Each number is 500 + 25 x the weight over its row's rms, rounded and kept within 0 to 999. Layers, rows and columns count from 0. Numbers have three digits each. The size before them is the row's rms in percent of the matrix's.

# layer 5 MLP gate, 448x224, rms 0.112, rows 319-338, columns 112-223
112:484546518521524508511525508468524489521476464492496457516444509542500530462481457438499544476485517523506530540500496464446510477473492504530462519514475516513473479496551460511498456513505493514505522474461451499425502513536485495500469465474473479480498481492495503450501508548508492492535504504518501488492512516533510496547494467497
105:485479521531528494495545481499484461516536506513478463514507518541458449526553501483468519441488454491491480509512508506478540516472481516540484507514482530520496523527520486484549543543545499496513482523485499501513499485520522461463499536508458478539500544510477523534474529475461546513509529526464474522530483515458503501506520513485
100:512478485536508506456492528514468469497508514527512472486523474494468536481514495506483457492502509514510494471500548520507554483475529486514454470510468529483506507543524488492472492516499477493517547513538573526481485500508519484518529508478483529494510453539521557504511533453498478488511498472490490517529441483478465449483492481508
098:523483481501528503492518494534463503471506502512498488535490557489535506501522505495453478464476496482514483506488525507492519498505545485499538488436496477469484519460525477500514468541463484468485467509480523520472527499514501519526500491551492471516500451485451509463524484490487522493454519529454548477552510450484520506547492465516
102:469513502476523489521510512552518503500530484516477521530487505525495535496509475471487453500510496489512507515518566502533521470520532508520549481514479523493539481505497522479516527529497477442525538546499542457523479491480551425518502517505519493524491542504481496468521489457533517467509508432493537474477552512448537507499507548494
104:508491518477525471507487476502461520481452503472541487484517494497485519505475469486522485529468527466501517548534462508477544516490459522531442523513462525491504471506480494459484484516521478484480500499518483509508486499531509449477501493456488529504524538517489496499523483525487516513477528540519439497555452523489530485498452476504
098:492532537470502519494535491541528545471500454500545464479485486502508492507502494493513482498498536512493505468475512494507506505512450543518462459489513526497524489492513488487509485498530462542487495469487499501533500520512510452530505496481494485538468532554494492467469481485472487533489533512504468452599426459517532526503490530492
101:482539492529503498504535493523475506507523498494513534513545532465500500499490545461504483499527504508503474541531499433476495485500497500459505506471480524513464535464447517537508514524466490536500484503456491447517499477506508541482527548512478450516547509502481492525466476503512475527510495443504504464483513507547491477493490515527
089:509487465539456521474467517534503518487490469478500496522442463506498545466490541474474481505495427512534519501475487487541499486487541512487527482561527522506488504470489466554501493485513511534484478503497473475492476495470512488516569513504496481489497499486474520552512510543467515504475530488514515514516483523542504471475564508485
096:508492474499511501498516579549534542477513485467508468485478483524516496522494471448474488545518569478515451481500497456526491464520488467513480472515450500487484491488501491493512490502523540537502510488506500514534456488534529481512536521514504493450493489503528522465489527504480552519542480515521490512495466471494531508509527500487
108:483478491531502449508506480501541467556501482521482522483493503508528514504488493480533472533467477488506476494501453526535537531505478508556477521475510457459499525506524470494516507516505461512489448513540507535518526486506466520539483453530509521475467504499487503535513500485517493494500549501495459503490465521483494461480510470510
117:482463472582553539478479467552504518558506459509514449494504526520525531527506512521485543544495487453495480535480492499446510508501564492457495502482499466523524507528505471472516518513503535484502520505457524524470536501478505502518514516471503515473517514501506492511479515488535510485534500531497478512495505467528493494509523556493
107:522537517521499490476583488474517500516479487531481480486511496540512527489500492503546456514523518479480546463495464524517499463503475486548503467458466505529464490542460469489470491497503486508532520482474540504491531549476500514521508499471489553486508506521519544450480506463474499469509490486496475534522476497473476517490499524482
113:488501495523493472466502511502545555480468510514462491494480478476494466510500449502489514486464506490473506445510505450460483460482497502452515504503498518490527506519516519505529502504509481521502484473497485498532479517559501511501485495491425472517517496491504516495495527526507480512528528510471475504502447475495522500487508468553
092:500456500522489511544500534492472471518521516542496496527480500489509484478513491515529525487537472476481488452521526500484524478502500510502488527477499536482474523477509489508499524537506442450532508515514530499541530529488544473457514564502521515478476549562517479490518555507528496529482464511526471491481460475523495487538537545471
096:515462507518471488506534526473454523449489473465530459539501498487519513499470479524520488488517494538532530497490514494562537515490499544538541497528508485495557501493520493536458518486519440508520544491484479511516480516495491513482479499486472527495485517486460476490504507475520460468513477525483548538542548490565524483480515538468
098:476478537500534494502513502535516507561492531486546520582500479501487505486529505483510505523479526509497515513503502498467503551494489528557508484493503528530507511519534516490482490491505515488536543469506480529526525523493488493534480503554500510488533500492512512548529544494500523461508505482494491493482502496510511488433512487552
100:495514410532499520442483475542529500508513473476515498490539488515493477503470475460484491513501466519527538526492506499463529466501526478472498544457526473506477492528512493505463456479535513511485515510473500484458483480529526495500510531500517522512523536528498492467506462465506515485513477472507426500505489443538481502542510491519
099:529480478487473508531518485560526482473507516501520471556457502526481507508513514529495479470433505545499526500494523499491483489487470511517499449489494501529521509517503487522505503522480516523516522471488473545536522507513510492487490564489523501488500522462469507466477450468433501525510485472457506527500537474448505495458491533503
106:507548507485522508476522507548480488515475462499522484481505530523500475510452486555500462482458490509494478533495486459485521504547472501502518475452475458516519510553466500518557474450495497477480516513542512491512475494501491493527489500452524508490468517549495518501522466541515506471476518516468508494511509446521486497570482501509
# layer 5 MLP up, 448x224, rms 0.112, rows 319-337, columns 112-223
109:530507510530520430481505499508479526488460528496496514438534506490516483528507456493472487515516473507484503460489476441516506480528511437479472495499527468533492492503496549487471492516490490551531483543542537482516499466474516530526475478499538507488466505513519466507467521540495442485499496459506505478495528469498528515508533493492
107:500472528491488424514493504516539509483479494470486456491493486471524551553488519516469483486432504498486502498533539480476447541464511481480502499576511451488485472493526536464555493525525510538525488466536483534511501525481514514477568464468472519489522493485496536486496446499527479461483499486516504473481517496504514524509503505519
095:506500501495488504462488494501510533507509498493486487480502555503493515521474516505489538479494501532475485503490491513504515486460467486490459521462497540518443531486495485521466529525511521505542516470457475501456500511495520492472492484508502533511522510550486443463532545512513526533517484525482482492503483473528540536520488500514
100:507515474475499448519512515484479523537514483498527494506538507493459515503503471537456550503477517486506519500497481498512494507468495508500490509479504546470500479512486493463479476501480512457509562465535487532497545527484494462507553503522491510477500537506507502516507530536566448506510491487499466498499452473487486515521474486535
106:535436499513503517479505504537508515491468520495489477461511477509506526512547532516527481463562555478553543477479480531506512494491495479550483480518521452508534486493478501511441530464509467503500489494513451509491513496504510499500484513522488474513478484428482492463481494460517498487517510506512543456515479531480504501492471516543
100:495535492495484488506530511491557499473523495533505498540503510510474531487445453530545426499528520430485516447482480500512504525513456509505443484526501505519518511502505495539498540487484521463491502470526521503497490514489460507551477496538490493519481531527492516510477520504487471519500508516459480505443509493488487526488562506514
098:506498480522482513478467510443515483439495477515496528528532515520506501515521544466500485497506460484466509483514536479527479537503471470528513462506511500522518546504543516564548499469490559478489470500495462522486537494472506479487497474504519508477516490507484479503516474514550507484570481532497516450467477504516465514508499471505
103:517495503529551496476440513492499481534457465473469523494535545525481503514469487460520453514529477494501488478529508513495538457507499504522478508491471512488483510490461488501518493488508487493484545472477452501513501514492524521474511456534494501487481526481514509443461518516490496472497491490483497553498518429511497513512489508489
095:494541505486501511495503494500503492443471471517484523488483532520497514493482520472502467533459495486501555499467444540489514479500534496483530503513492551465520453519529460503482492469484498501454503538532482523496492507559508490516478493474525501491487484542459519460482506492508435508474477504480516464526480481486480505507470477492
089:406512509495490484529534541531537505494503506539492461516514487511532502547534552447507505491493547475551485464470527493503515488488516500501521508473486496519475492504506531509506493467492551514536506499521472490486474487531507528526528515498496496494469485486488553501487500516518507554521537492539506487479509506516472493510531493517
104:517566520462505508504471526473513509501515516516501524534486533489504482472559530523519557510500529523520480511512474475514468531494522521498489482537492515544520480526439466502488529491468509487478501468494497504501483507529498510493510494454476474490525513501504538509499524514493536493517483481497502520503487503501488491522519514460
105:470501499499454533519482476489483515501488491495492509516470498488481480486519502493468470489524436488524516482534451477472472527524460509469478472486525478505515497499514479496535493466475530529496451556520500496491487477465474493512481523492524514518464482500498520497491531487502555491521536488484546489485480482486476530471481512510
107:509455499538491485535543537505488490489495484494539532544491464485471535453487505493480485493526534486490536489497468473535523496465521516549510542485484495489511529498509520477534479470503493559515490508480526528523523517548533491514469507516502486502445504464451519486491480513499511494524478491490503505499466518478481527490510513499
104:500515524532511478491487500523528545489496502515478505476437475493485495541472516501524467515464545528504489494560527460468507483504504498457479528464495538525483483487542541516482469481509502490460465486482525476553471500491466524512491498508492453511534498495487460531471491502458505491504521526455487474504453472479489480478481474478
095:490492521528521517534518473497507479493498510479488484501475517509491517503542512473547524546498480492457474549485509508494489510518477513597528513498503519485480509513481529510478533481520508536507533485533482502505499506479496485560485500498495493524484522508515493540490481524502490498510488473465486526537513471492521498572486523476
107:491499506470508514539512481476470526516504502469514475480545454512444492521495527511479492519509448507498474513451499522489551495441493439474525511480518505547521541519471458479503467490533528496497490504528498510465519494469532531501499521473499523534474526535477497540497485490513527489522527503458522469489525509546483482497507513465
092:511561502513525535487490481512487491479510456552486488506544494556508539500496507513530484470489500475478524526516488494494475475534521525545491496487501477469500464522499491529444495454517451521493516571458479512499508468491552520469523532515467466464500539505480505491530469499474518511470516515541507438496506477481487506532494523515
098:476512540519491482490495489494508518524519500518552526487519501475520518540509524513513564523519517514491467529507520508477509483481482492529479474502523546519512514459465573528501472495474502538481526524506461552495483478537540525544519487497505484511502458528470486534519527524464481516503522467495519514485506492487559510462564499473
100:491496466511489542498523512542509483496512488515513516539493471533494521509483544530500513507496525499495521498467462495510475479498499513520535466506454468480479516513498489551515536508512514526493527503455482532538494503519536474466481558465489524531533532475490528479456477436520493509489519511515471484524496483486522506488509491498
# layer 5 MLP down (transposed), 448x224, rms 0.108, rows 319-337, columns 112-223
108:505486488534514511522454476468489450521490504512496480445576452466518507515495505510517507485511448555449487511517525436478508495484491463506495475488495525502512496518507511477510487492479476501518485513483519491539482534443534510465523481517492516528454505482503473552548482536495517481496486498515509540514505488458487492514508474472
101:476524523489538484523488509472477500463476496514474505477495439528488499512482497510513503485544520516489519467466506487528466487506518487500459479495468526568497481518502475523522466541534523514492521506511518475509518469496498478520494500495520477481512481501520495479479507490470523510497494495486568478523485535479515488496494501492
100:527452515504513472521510529518534512569491477521498509468496470501557483497499458510483523485487523492521538458472532478500512487497507506483520537471484494513535470522469518509436527521494496525503495510514507504533461496469503494536497502495540522482521469510476501498478505516439469516433517490497462464498511485482528521501486489493
099:516555490488543510533483478488478484498458457506516517483486504502457537488545491530496479482497518511515477546482502489499501497493531512483511510485467475495484458525506486449459456514506511486496507516475497500530472508518505496505494502494522503498473490508464509483532468519526499491486480519520514488513497491468506487490528511464
105:544472499525535545462510528497510480513529490467506500512477453481470520489524534488508532538500518460506531528528496491505492497531454517491470493472511489488470522552486502453457493516478476505549488505518482448490477538574488517490501532516485462503494520436532478499481501476505519531485517525509516485481481493526518509474522530539
101:488495453467508517533534542497500484502518535496521499531499521457494486511531450499486504478533469488448471484514525493503473531492473504515494482520477516519530500500492507516487543497517578518477536485508483488504439462508459467499476483511472516472524493498484514531525538499518465484476479506480488513497563520508501465496537462537
093:452504519481498467474510491506512489520546518490526456520516487512525493485537477515518501555498480498524489526541478519479516505466524521475482460495481550497482514496517479495449490455527490493496535500488459490529485519480534474466452479490465544538492524518515479495543517492511526529529528481506471491520511530492485514492539479453
101:498520489505440502503507506486474496486500516462496479514503521530516517513528549440536520499528517502482460528480511479532512497458525508460491519561508491474519503548532537451465487497470523506530457530510493530469510523460462512527479486446504472492501483548484527485497485468494515466529468504494537465511488532484492491490498518558
095:499476495482550495528531470486508496531510498507516493501512479509483494508495453472545549495510510484538468536552523500551500523538529429461469460469500484553503492508460485508487511529460518540495463509501452530503463453535481551525445519522490497449527513546536482493512535522499511546466537469515525497489479512504505454490510515484
097:499523485522489512516476523501557507492490485460499514534555498486526502495502481525457506518508521488502469451458516515489496501449528529503488474529504524513483503555497538516474495479488537503521523475539489503522491493488512538511498460474512492467479512485460524499509500495446528544525513500477500489531523463456464491498558487502
106:524483540501475510493471523503504526471530537534492458538489507492542446457530503485535500502554486517490535510494481533463476501529508461508515502521508554511463570525514503540500491538475507481496525488470520501497457462541471496449468516487501521505493510503516458527455508505526499505522505431493563468526538499518522524443503520476
107:534516491513480475481499546508540481494534529496495496491505495486467484537545538501484557502465519506476537469513498486534519494505496501451500465486498549514497494499506522501540518507500503488514454516514465467550474488503524487485492527508528506529525433445508499541509457470520477494544505475440518510477481521501565535489529497493
095:539470543454504516511501543510519484496505484506500461492519514482509521462498515527533509500483509501541519536475495512502551521512523482468496499494518426445446512483495546485553542490512471485518500542509492496459490535534514468522509510549552514520469535490551495457474504498508476501506493492502529491485517524518443516528504510512
111:501488514458491467483516484502494522514485482566473499498462471471534494504477500496470513423485478521498472472479520468508502474503474496472517492545468497541494494507522507512495443472534471489492513500473530514523517499519516526497482455478483470499516509461474515487471507550491501475468517516520507510504468487517475437471474492547
102:489495506480456480475521470519530482475484534451522471525501520474536480549489498507476495535521487489497490507510517531465500461516495519510478539517521507525470479499506457517489489519501420530461525472518492468503475511523491516500484488473514510480510510490500509465487514483477521520460537459487488525518462527507492515477491474477
099:538507487506502495546537542476539517473530465520535553469516513529495471493487545474519495496450508506500512468497521494502514490520483529456495501511476473498536513525523503506456477519501474495476480532485535509454497465504508478545461472456495536502494558468500529491500479495517479453498510529525496530512487519524508458473503507470
096:471502471503480497469496538525457511499512525462524511461492478489500469520533460483492511440481476511483459495516537518516496436477507490525545479508497511515447459519465497533480521491482501532505464497485505481497496528543465485525479493543511525523498527523458482527481504558499487518515468496508488487475537481440484500530516484497
100:443460494486514520509558523450512514504462469472461517504528479519526486526518537540490541484535535546525524516479494485486520497493489521479503494542510499556537530505518520512500492525474492486513481516543472488447498488477467523496487548488521512505488495512467512499544508472529495492501483479490481512512553483504536509488502501503
100:529518445506506482525492560536510457530527503536491512547483475499526500468495550528496503503496492464498492509474486515518443466508498449490520526499500502458543459468467526471535510467457463495509506500481473495517520473507509493515461498496510470501477510441523490504513472497479488484528488425448456522503499451520507487456493467478